Part of a small language model's weights.
Training: 268M tokens, 4094 steps.
Each number is 500 + 40 x the weight over its row's rms, rounded and kept within 0 to 999. Layers, rows and columns count from 0. Numbers have three digits each. The size before them is the row's rms in percent of the matrix's.

# layer 4 MLP up, 768x192, rms 0.186, rows 496-591, columns 96-127
107:487550496456466476385474523531528469416514551455451498440542493563469467477480506495474608561456
100:599519472544501532473462591527430531455534506511546441537510525456484501541563533463478489508521
090:442582500466497536447523521534480547561467452526426515508529535537414490482573529534501485522495
106:471535533538529568463544511535503497491513519601467513446477526457504540468473477501470474481558
091:515550457532473488564497483523514559465538493493506555610458550550483529497445460473513592428538
099:560419541515437416514525499457539503523506527499518451589503504504508483459474491478490524489542
104:503509468454498527454517500450526465544486512533494547582509452546426525480534485524428506558523
092:491561523521539590514496437550489454516491583496525525471441426608505526548497438519490508557486
098:488504455502461531488493450532548503460517505553463501613542542565539439430496542486423513527455
101:474574507523522508454457554538493466391545579503539560580515462553444562464541591585519451495424
105:538507502510544407454462473572555437484477442472483492550472535432523516538515570473524509469569
088:456538487489517547497473510504498493448560496462580485574495470533543484545564456519407464558566
104:548492431484510476447492448490492478483433512531576514582477534507499495487560491413523533541504
107:469534436445475487526494469524535539514476486402528462457493543547496499460499604455518494450492
102:544459466523469525547552490503456520552473540495521471524489458483529519456545501450447446455471
105:551556505478565470456462504499479476424531565515535441533483543461478559535523490495440497543452
090:479554458484553497447509514547493482475510443476486491508545494539447535468538530404482407474448
101:595481542481446548507625484501483462454568573501540487505435524475511552489474460509477570446494
094:476529557438528486516512482582491462495519510439550516446511534499491456563537505468555469457498
095:558512538528485472472483506440468601494508507491456501527548504443532483482493559498520499514526
101:475516580468481505528544493457562462565509491469524546508548542553464485467474571529488488464470
108:496560494503473464456473511446428530497478554478517448474467477504493499437505562508470491505497
106:495492467485523475476506459526517528547496582504571483551515486526525478471491515563464513456437
113:511488461507514451527478524523440468481516523455454533498563520520480535466519494558544524584423
103:529481545456535511415456467502480505519458459481584529490495515520490525474535479463479444577439
114:526546486462472496544523506518501597433570479445484540477537463499516536404544419535546500491467
101:546473475475425545477515480495459520488469462472460519479555566511516505569499552509419494507482
100:538537515490499524443560516535520463469504493532463527503516526584539482470498499429488552475493
097:475514523488530495420495533520429513508462536508480554560539588529449494594570605466546528508498
096:473458462478470458474546521507516559470441510507550509454482465482469532538481524489486466480541
096:505470485484431492529533418520427493388533532572531557494509507542445535509496525481432387475502
097:508525485517501519491417459453506424540489472522486522550542481536459553489544420480485516473451
105:506494461523557449522494502503443439515509475450512492563454580493509537469527492545497563505491
093:551600521485488472582515514491499447518502498517462501560494425524483442464477485508551457484479
102:486542495428540529467426510515497462507516560554487534516515443448340503487508465554525467458439
104:491448524537496474502566531500476512472542532482519550472530472562447436513411526523529495462527
102:433573480474456461439472517584553434527395554505442495522511473547543545568521537526535560482499
106:497522524465564536499546564492581560445506563471449538471560536488563531556458526483518499527533
090:453521534438507499437502530461438484489500543427535490415455474483450517497455537437482497476455
108:540541457504494499457456463486585516497525500512490496499488525563437498512522488506452516474492
096:444526472461550491488522498475544530576571482516478496527517517491504503543468496455532518472544
102:472478484518486479469526427547477539466520520515559500509517538543462479525479472379473563593559
098:571488452548529504463489522505449447438443514490522491494496557518507592451494576471481483461485
091:558533474461498517494531500483498569523526490452564527494522518468482447473498497497520445527483
100:524534511533485506496578508483503480519463507503555491497560506491502485454465515473530466473465
090:546476499520462595494504480473429426510546520522512533409495481557497457517539486496459470508584
112:523440505514513502511494474507488496449447508501567406513579480510488499532522450480489451521490
099:474541477597543432412461513450505482447474483488590491425548530587500476496500478463508534509546
095:531602532466543427481561498553440502530524553451489440510504519528521490505540451441502469488502
091:523523462490532499523431496468512482528481512431499464537537597575487580509547489489515540469414
090:515483514466524507513470479491524524513540537474497579523539517506525455565540597479488504429550
116:438527517441510514481438461492523430492536459458534517535451458453500475530492515524488523466532
100:438469438461431503492448542510494531519511499472476562527469535493462506542504566558485424514494
107:548483493475506466457508534510484437481553465597425507501552558469518504501527571471519526511504
096:501514510495533578468547470510501510495436536452510523508452535540584465521517451524466455553464
102:536552503524452512526428474476469454527570458492523508518521469473466496525484431509508499501478
096:518526542508452529511513472490501510405422557478528511495537493513477537540516543470495510461475
096:550545438487464484412489452585532492479531521462480449454575579481412487481482603476452518533469
096:503464489480560345505536496503543532508466498521490407537555573546462513521526521586517494409469
099:409517451548485489491488388516548514477482490459527489473523458549468450464501498486538483589543
110:483478492557420482499499470480487429494491515474450554516521484540502460510495539521502543526527
090:575517503529438492444470437500518467421486525464555467574563565496540474474511484500498507472471
109:497567486489512510409502487508492491482518477474518566469579446489518517478463483508509474497535
099:491451490549556478451574502540521507510500546523493519477495575455517476593510473503436515505551
101:491515442429437466477440504395413475440519520395518524427465453528505509436521554393409562425505
100:609514550505520536505514482604523511490569455534537530514487497573481503543556551492448512563490
101:536522481556542537501502483524529558495499497565468506471567474522506437478565510500558435517521
108:524500535523479485507537541529499530526487586494498513478541442522500490560480509483457592413557
084:528565465555464439566478520526555495471468505500515517491542488510518519530562441457525492444483
101:518489455479508437548516497465529574484434521477474499547477461506494548505441429570501449489529
121:490525493541466511504502470595455455366526513520493485481620499476509535469498517500507490525482
071:491516519433503429500453458477485467477562479421597483500490495539421506574513516503523509538484
089:506531438435445556421517477476518462594490448503491486453541496488443543597450488525531492450457
096:479476559555522491508519526423502403447475528542521542474488443472510467523456535481537469537489
117:554573463485558468480450490482477484546540548492473470488446472552577438509568514511469480482555
100:504539494408535482519546485488542527567377523484518471491569477519594578521544483515533499513544
112:502465581495466473430557505539520488458576524467526590550441486571475463502507470591489494499589
096:579460544502497567463547484526498509507507462496493539531488479532574552488515541493416457526524
100:421522402460518471535540496535497495512498546500534509512449514548525557465451530527522516461538
104:462494536461489478428448519469464505504518469407498483454438524498569531482500493517476526522509
088:522451549465451540483563530495478482485496444526448517545577492512541497503524565462455491530508
110:413500431482546540483463498565581535489480552500518496552491478503457469488451588520485543546498
110:447499550503482535485450447436514508494554438508472475482486469558465463526500526512494531572508
092:461486500548485483509517467524517491439487440435550547530503545480525472475444440552550496445546
104:458580536442492476486454515495508481502437509531455501540459448450498517403486461468444569466543
101:452480569525551496514502525520582451452515461442530551493533510545574425543448552500475517529539
101:501543471461517435481512412553518459498548393488419538466489560429500485461504451492535488511514
099:537454496482545485416500513453531492475488538503423415564540476554485514494529540533513534429456
092:538504492438506586494481497501527456567562472554464567501547515530455507431523517563488523504563
109:456533563519516556467479513446523516395519496516519505535549531473506473523480642466490552506468
095:554506523463453477494549520518473475471470525516574475637562442472567581503511423419581523482529
096:532561522488510516508444520527505477453475572528530485534555533446493522430518526526449544506510
093:457451541456511535470488605501494447540519497545519468510439534501457482540506516556504567449453
101:515489448516445539508566519494474495505496468496497512511554425530468487430491542510428491562494
106:472532411577499502468475498549475512538493456531474493536526508556518442566518494474538490576544
091:486478550474467515495517462530537539557507437516429518465582503527472527520528528530516525580521
# layer 4 MLP down (transposed), 768x192, rms 0.171, rows 496-591, columns 96-127
090:488562391464512485518490523539449498513511440459516491535431540468520528487540464524486506560488
098:492459490527476482537456546489497520537494559505481522491532491529479454444506536544490521442560
094:458531478536522599492419513379449535493494437519485518516471514526570500500452504509508483479499
109:495465487471492412543508578465482548450509453476503529449528496516447581451411524486507558503563
100:437468563535522519414549464474542475540535429515510552503466494520498436498485470457551458487540
106:547474540470495536451509559471639510609544493524500538509475484447542508483463561469524459523522
100:522488495530501557543557491490437431509487507445496524525533514415521474487490482517491494501461
094:516423432451482526497461472557513482483504504507552479457505568485465484548507421449533552475546
095:503461482554505489491435484471465465553581481539496485501550514463495483484517526433443492524495
102:521452496447512528623555531426525572526532638462502425441509539556449426541534529578495538547515
104:515456516474539523521469556483478501545548525499465543559472520441499520442532495426511514536493
092:495554461587493464565448428508591524467536524488488535411458486497536450509410553487519540510518
078:480418567512520499511606514467482546541517538542490507493496483481512512431496456512596462552530
110:567455536517467525533479411414439505511503476535425518495492473433441504483464512453501498508416
092:526563500482499516454452504490477468530544558423469518496475436559536448554559519500409513453536
109:451432511475512493528485481532473484551471460518600506491525485536536474567441478600533561489540
095:439486486526436546479476469499510511436476502525464547480486536514520523464478496549507494498481
093:496508466532530472487511483429508480540516492540450453516527505504590462438453465496455486499501
096:531500473506590577498628502466440604465479509573550468503480431514506466499469510509467430518457
098:515479504495474500523501491509475506494454526609478539528482558489426540486481444483496453587519
101:513579471449488558592537544464520509497523437545544615523570512494493493482535562448512540476554
101:502468531516503470501459508517402503517484499561502499513490489465530441533460448472530496465502
103:520457555492567532525553486531515503578539425483506481502527475456445470571495559415475499465566
103:496455512512522448582503558571483441533566492489499470532477516443522521470500454560501511502406
104:503552465461417463545445573507442549494494471506453461349489491528541510484457509561457539582438
115:465454527512545542497431447553419496550468597530578526514529447462517470507440482543439482544484
120:512452508519545533519482509533489414510468449467489479473546501461532482590460492545478509542513
090:437533454519494490581475506418473532528482577535486517487486528422549556462431462532511447423526
096:406493557580517505543492511528476579524438520546590526465536548451473557451421474510543491535472
097:450506423534485460483425490494549499517494546450509549546455561551482510403513455527440494497490
101:512473425528506480492459532501519490458560417504441536507554566524528536566553515493491483460493
102:520428512582515449522462487533465496504588445499491463464511564414498503488474531495535443466535
102:456475539497502515569545523438510539529499536460539516539425493490481465460552459512579508551512
097:475437435575518487466547479512538501517532540538553444451534459510463539473501509496581545517478
104:459492505487525481502591460495513572542521495554464494523504495482575615560477504509469509549428
098:550524472456506526536517514506455517452483497431462524459509472472478501458478547472435540498459
102:523515458582543453501470510486559526536422525499563476533469483497535472454478476521560462469425
102:427533485559503480506484510433553460427585540471464483544536460488473562561504465552472441531498
097:531498531489495493464432460432487573462498535466503478468482479488510513451481503490521459424444
102:501469463528517517558491500510500490514559483449521505511493538477457503466491520521511525534538
090:553481400514455516482540508530522556489490452484406479504500422452571467523475454495427512532425
091:505433477549551452529538552515442427504502492507527502444457529416473514463469495515484520457489
101:579539446528552503543520473506476510542518455463498520524551529539480555438527477490536548493453
094:501513481489501481480472508437445463459509508487402494493487533472483516549487457493542602522563
099:514507463521496540539547515550523464544519496496449538542505490486491485496478507514499534560545
095:569502591518539526481508560484512514492517495450522379462454484509456482433520470559553462453489
103:431572511457448487486439533414473500528476519424529513504504523473495538453570500563481499530459
089:462438486634532481550477439470447494592467430510491487549434484466533514450470475520511503513529
092:555553447449489508570492516517493497486499474513518418504521494446465520485416508566584419484463
094:458513509508554407521498466498517530601550486508483483479513483524512469420524524483581513531519
101:435444552466561479570537481548456532467518501517548477503513475524484474481542472551451546475477
102:529475441541454579549536446514504520526562484495444491503436518481528500557532519412479543520524
110:502512508517509469510502459509561523534541447480458560492497528449522461432489444432516509442419
100:499471418506501527521459578552460485504579527487527420522498461498533485453531507444513488527504
104:555512491472565553511518460477533493480447561421462515595457552526565502499485554566533500527469
099:484516501554518522517526532498591464561425512500532435466451504488451489497465429510611451521410
101:535490535519579543488492486561476465481519452562578552527502472512533516526562480434438494500505
090:518464552513526542543505530451434605486558491526489492564412435469536478469551418567536536510480
104:499574441481499465501499583513532522556477468441478458545537520440574540463478552491596515485502
092:491468434619471532528472533459433532533487447488438471572557469487508473497430480488489421475544
111:588553505425477475515530460525443466524487493418514486507476505501484497549434458514510493467468
088:540472494519508485508505519533479533545530435488478580516479492454465509436504469488556476565480
101:436491483524514530490504564442503455539475505521504543465529554455549531477442482579529444513479
110:538519486508497485571455433500520508488483412469518511544485512515498509471519440537440513523517
084:492432451479554503562556511499380469527478476479508446561473475531485499459434508470500529471489
099:571435491513535549522489512464488527504506529432451524494528501481566505515466444487482455585501
095:542514438485476590485451529515450485470525477453532554549531484470485563513474512528533536453476
102:533524488538473460444510440385436509527518501474462423410513560477558514471457442449504515525536
107:441546522419540545387497519494476499507564513395543458549503558476411506486494560471482555529523
102:464470522536541526500495517462461488528508500444488427475513499529518555518434468464534453484516
122:503561434460499496522521498482460450490458522474528543522548533499466494439531495517408445499492
069:458501486535529560525492479500457477532499463467428546461470429469515551488449487478492586439486
096:479475522573592468516499490501514432441516495582464488503415492472517473501498450472551504479527
094:470501515514447484534493488482500556551563496498524441500472491481506541562496472511493442514469
102:446474515471526549475563509492555583502504493542418575460535452492559491523447475472472492494501
106:549508513485490472511511499475516503492566544478486520495421434471485564501447539557492494539443
104:467458463536513500540579523458576457490524531540552478539510559537495455486565568501414519479521
099:487571456533528501440482612502466462601552582582521513526503479460435479475458513480491532563459
103:444487541492448605512473522561554516490486424492436448523439527520478522468411471503467499531509
100:473568463490491523605513524495477499542495526509500447495492519459455513491495528598481520503508
090:507543511539491476591523466536521558509541496531461500565485481482490468513566453505469470471538
100:525541494494545502456431514524492547522459459494535561486416496470459499509528556508519539555509
102:472523514454517509534565530561507462499467489543490450523494498568456602519509505466483449458539
097:419425548510461470399416509468490474530504518532454490500510461462505488543500557508510499535522
100:455574501412456448461448529476514523473514477521489505466494527516516510439462575487471509494532
103:473458539515467457489523500467454516519459467556544499482416486517499460548498531519466520482516
104:552475429494538625467449524546546465555582468454483421543473547500415517543535485519562511552582
096:505507578492624484479482552500510516545463513451567578534435499523491551484493558532512543565578
094:511437468489535520618465504498470528490533495482529476473457531419481447481564475457523528417511
104:494498481491476493572559520459492558470494460526475435456524526520510514503460537532507539482471
098:566499461544503523483429527495524468473540411508504560462503562491555496540575511488442553497518
103:546530447515524479521491555442452503505483568474582445535504540487520519505523515508462495537501
096:521494550490440494493535477451489489523451500504487510537538504438546520524540425483498435587587
100:518491487492481469508526545487507518525504487507505501521464463418471576490411518545447506575450
098:499503508510486533586499460539521467445487565558534438473560491482454538470518596456502513527553
093:547431485590463471524513521449480520540538472478510479526523486491523557456507487526548534519409